config.yaml
n_head: 2
norm_place: "peri"
warmup_steps: 200
schedule: "wsd"
Each number is 128 + 24 x the weight over the matrix's rms, rounded and kept within 0 to 255. Layers, rows and columns count from 0. Numbers have three digits each.

# up: layer 3 MLP up, 192x64, rms 0.325, rows 165-178, columns 0-63
# down: layer 3 MLP down (transposed), 192x64, rms 0.3, rows 165-177, columns 0-63
# gate: layer 3 MLP gate, 192x64, rms 0.328, rows 166-178, columns 0-63
up165:130070123098096125141129115132114104123083115122164126106116151116088145131094103108106121148116115110119120119124156136144110072135151132063164080133136135122149143110127144113124133130135203
down165:096124143140151127139149143094163176109134137113145120100137134152136119123098117132142121131148122178101084118099099092144142128131154120138106117129099121106133053121123098150169104140131072
gate166:107111087115128156120122088129160113116120157110145136115142140108081091155091134117117182150145127128113143153132120131144128108121136139103138150122129134151152178138177134091140078084112112
up166:149135137118108092144149143140136154103155132161116147138166103126087112100086173124137152092139112128158098182118130154102160127152121121145098166111163142151122153109169117107137124133073104
down166:124135157121141168146146147158146114145113138123130106115101137116129150153159110142111133157127144104127154078134100133153078154124115164133156112147092100117146126140080157155112146134146155
gate167:159104122115159125137123128092150150116108131099145126125117135130118098159161149147153171123128136129101094144113145110182123093149090144153132105168099148150124127128100155125139090103136128
up167:106110100110159114128121099126115107134108116114154158157120109118084111125108109144139118075127153106109130165124146120135146155166116138133156133144131152109113103135127167145099087135135137
down167:115139143122095091116125111091098165144137176127111118133115159092117114132139147118127141166073103134129082147127115119142115104152102099127129122112110158137117129108132076100142133113138188
gate168:129123168076129133152113098114171127108068152124113149139127130108136157113088103131112126084058102135158131058121067118118130150125140143096115109128154130143149123086099113117128158156124129
up168:136106160113093126111158111156155139127141155126146169125109116144137154097151148147151110119072093137136134105157098089161123160115143128164123156121124112147153112114097140096186145166131088
down168:109180120133137102127096178137107109150106143108129132132144124127120122119125138115137157091172141084117095177075168137096113115129151100095146139132109142102100147125150120132126119075084168
gate169:131123140170104125105133138146118106164129120087156122152113122161142162162155147103135131170115084124148174126134122159133168154141091131108114125115121131153194153108120109133104133173134128
up169:151156121117146123107166131139103138175105133132134116153155091128107098159113093170147165147147112172141105141107119109181119103148170080094130162131117121124120106130156117131155138088149130
down169:102146135079174147094165084144149138129133134130167139103132171149114140150135112117152107135109098141143172130113192120104104149147132129159135100129135097120155153127098146122102132161127116
gate170:105104087122124150151091121120103130124110156087181068117130105134179099122146105098126134099142128158153086171137174151170112197149141144111122139143114144117130160139116133138123105131148150
up170:118096124132132114109126115154127111119140147170140110103175130185108093184133102151132079126129109124170136121176126168085123112147082129144173140097101170149118130153145138098112137142112132
down170:145118116125095113129157140106128139146122090104120209142127099076098165101136135135126154089133149119097153075092103117155146102120131116155087102116134137096136131143151115100154155142086108
gate171:145117115150137128113151092130169114144143104108117092140100160071121126129131106124137125143144163151105147127161154148128134081141128105106110124130117117158134127111120131147135084102159137
up171:117135096132126167111110130128116160136071066103128143168125109108123111151156143138112123128098115132150124149107167189141155116121133139144111130143117117157093164141134099167166149115179111
down171:166158155122146144112092091080194148070111100131151104157100137108133125102103142111121119150142132112132117144197094147123155093122119142092118166082124155115101141140113134163158130090126117
gate172:146109113107130200121121183159166115075124166079123141113099161190108077131139105105120151129122135148102123125140119138110124155146141142109128130150116170101163158157117121120121137123108166
up172:120091140130145136141118116100052189143149126141129142109157119075158139100096114121094086204139136134146123143079181113148113103155106159139125088120114131121185105074120182086149091155182122
down172:153135123149123085120079131132174083159118108163137137138142108168130142157134150100140178101098147090120135135155092121130117146125132099098136142142156119119116121160107105146084161111070124
gate173:156082067085110156117102111105090129096113113130158130108148161127104097158107131126135147088129140162177143122123159117148118153113159115101143114186144146147070133087099117142141129165163156
up173:116130110095137137093162150137119139076140100149139144147142156132126095150154140102130170139136156123145108140150127138138124135123130108099137186157136099111106132128115091122129156126136138
down173:099164134164124094132168091139125132131153162115096120128137097117133140126142105118102115141164135114093146127126131105074122105138121137136115114076108115128147144174161131150111133067117149
gate174:153114133090136125120134141109121123153149104164120153113133120167170182100135152142097129121130152104129118138135137075092087141096096151156134122091146099111131119131101093149079143125144141
up174:133134109111129145150099131150125131154109091095115135074098147106148112138122132159113129126117139075144117152102142118149119132142109181136148126107156133123148144082069125141152107150130189
down174:133133114123177117111138180134081085076163133162111108130120101095100127152077132149085102138133150108093105098132145142122100153117095149146132156134117068150092100141120098131120126143142147
gate175:141105148145125146173134146114122145127095189137161149105119087160173115120128094140142120172132181131102126138101105133107114122115146156122101129125151120121120110133143100151112180166101116
up175:130121147141157163076133147105112119130102089112118134177158121143099127116159150118121101139138106125125100136145150122131173141089114133127114125095134131137106129120073112159113121132118122
down175:159058116125105105180129144125135116143141169153162119113118136142177119142119101119155118130116142108122104118144109167100087125172150129138135120141108125104136096154170152153109165146122122
gate176:090095092115120121137125139112097128101105106148069139139163180066113135092059121130085112125110169149158121144143093145144139133161144122103095118147094155124115122147148114152108147149098167
up176:197114145156074152136135091141070125119104153132125111145138122106104149141115171187118106103141146110134146105071156143144132072159166166105121132150142132144111144126122149145143124129074128
down176:115194132126162092125121109112134092170129125114171101135077128142132136105139119098112130152107129144129120161155137078151153110102130143150135112122131106153130099098152100134133110123149133
gate177:087104146115102117115142113166128134167118069113093105148118171110141118134130151122117117118157163121130131124126112199179126121155108121115166114101131142141181136139104160126114119118099082
up177:112111155086150129126154113137138120137111074117085142143153181129144135104098139140138106119126170128139128106140112165186127128131121150076150134147129138119133152124109168146123133115084067
down177:174159121159131101095105125099151159076088159157146171101156087135125143168158126168146120120086134082108127125113158111126157138146139147136152122146156119142121120131117112120135161168143138
gate178:139135116129136124132114143106091172112086107137117127141156088150119199108119174131138133186190092093139132127108080178160103135142120118111160117109103130170139093122169134153147134133140129
up178:157140143108115138109126177126121175123113124148138126129131136124141122139128176067085160130186118127138090117149071168163105147124148113066149126086085109146131084110143140139134133151126104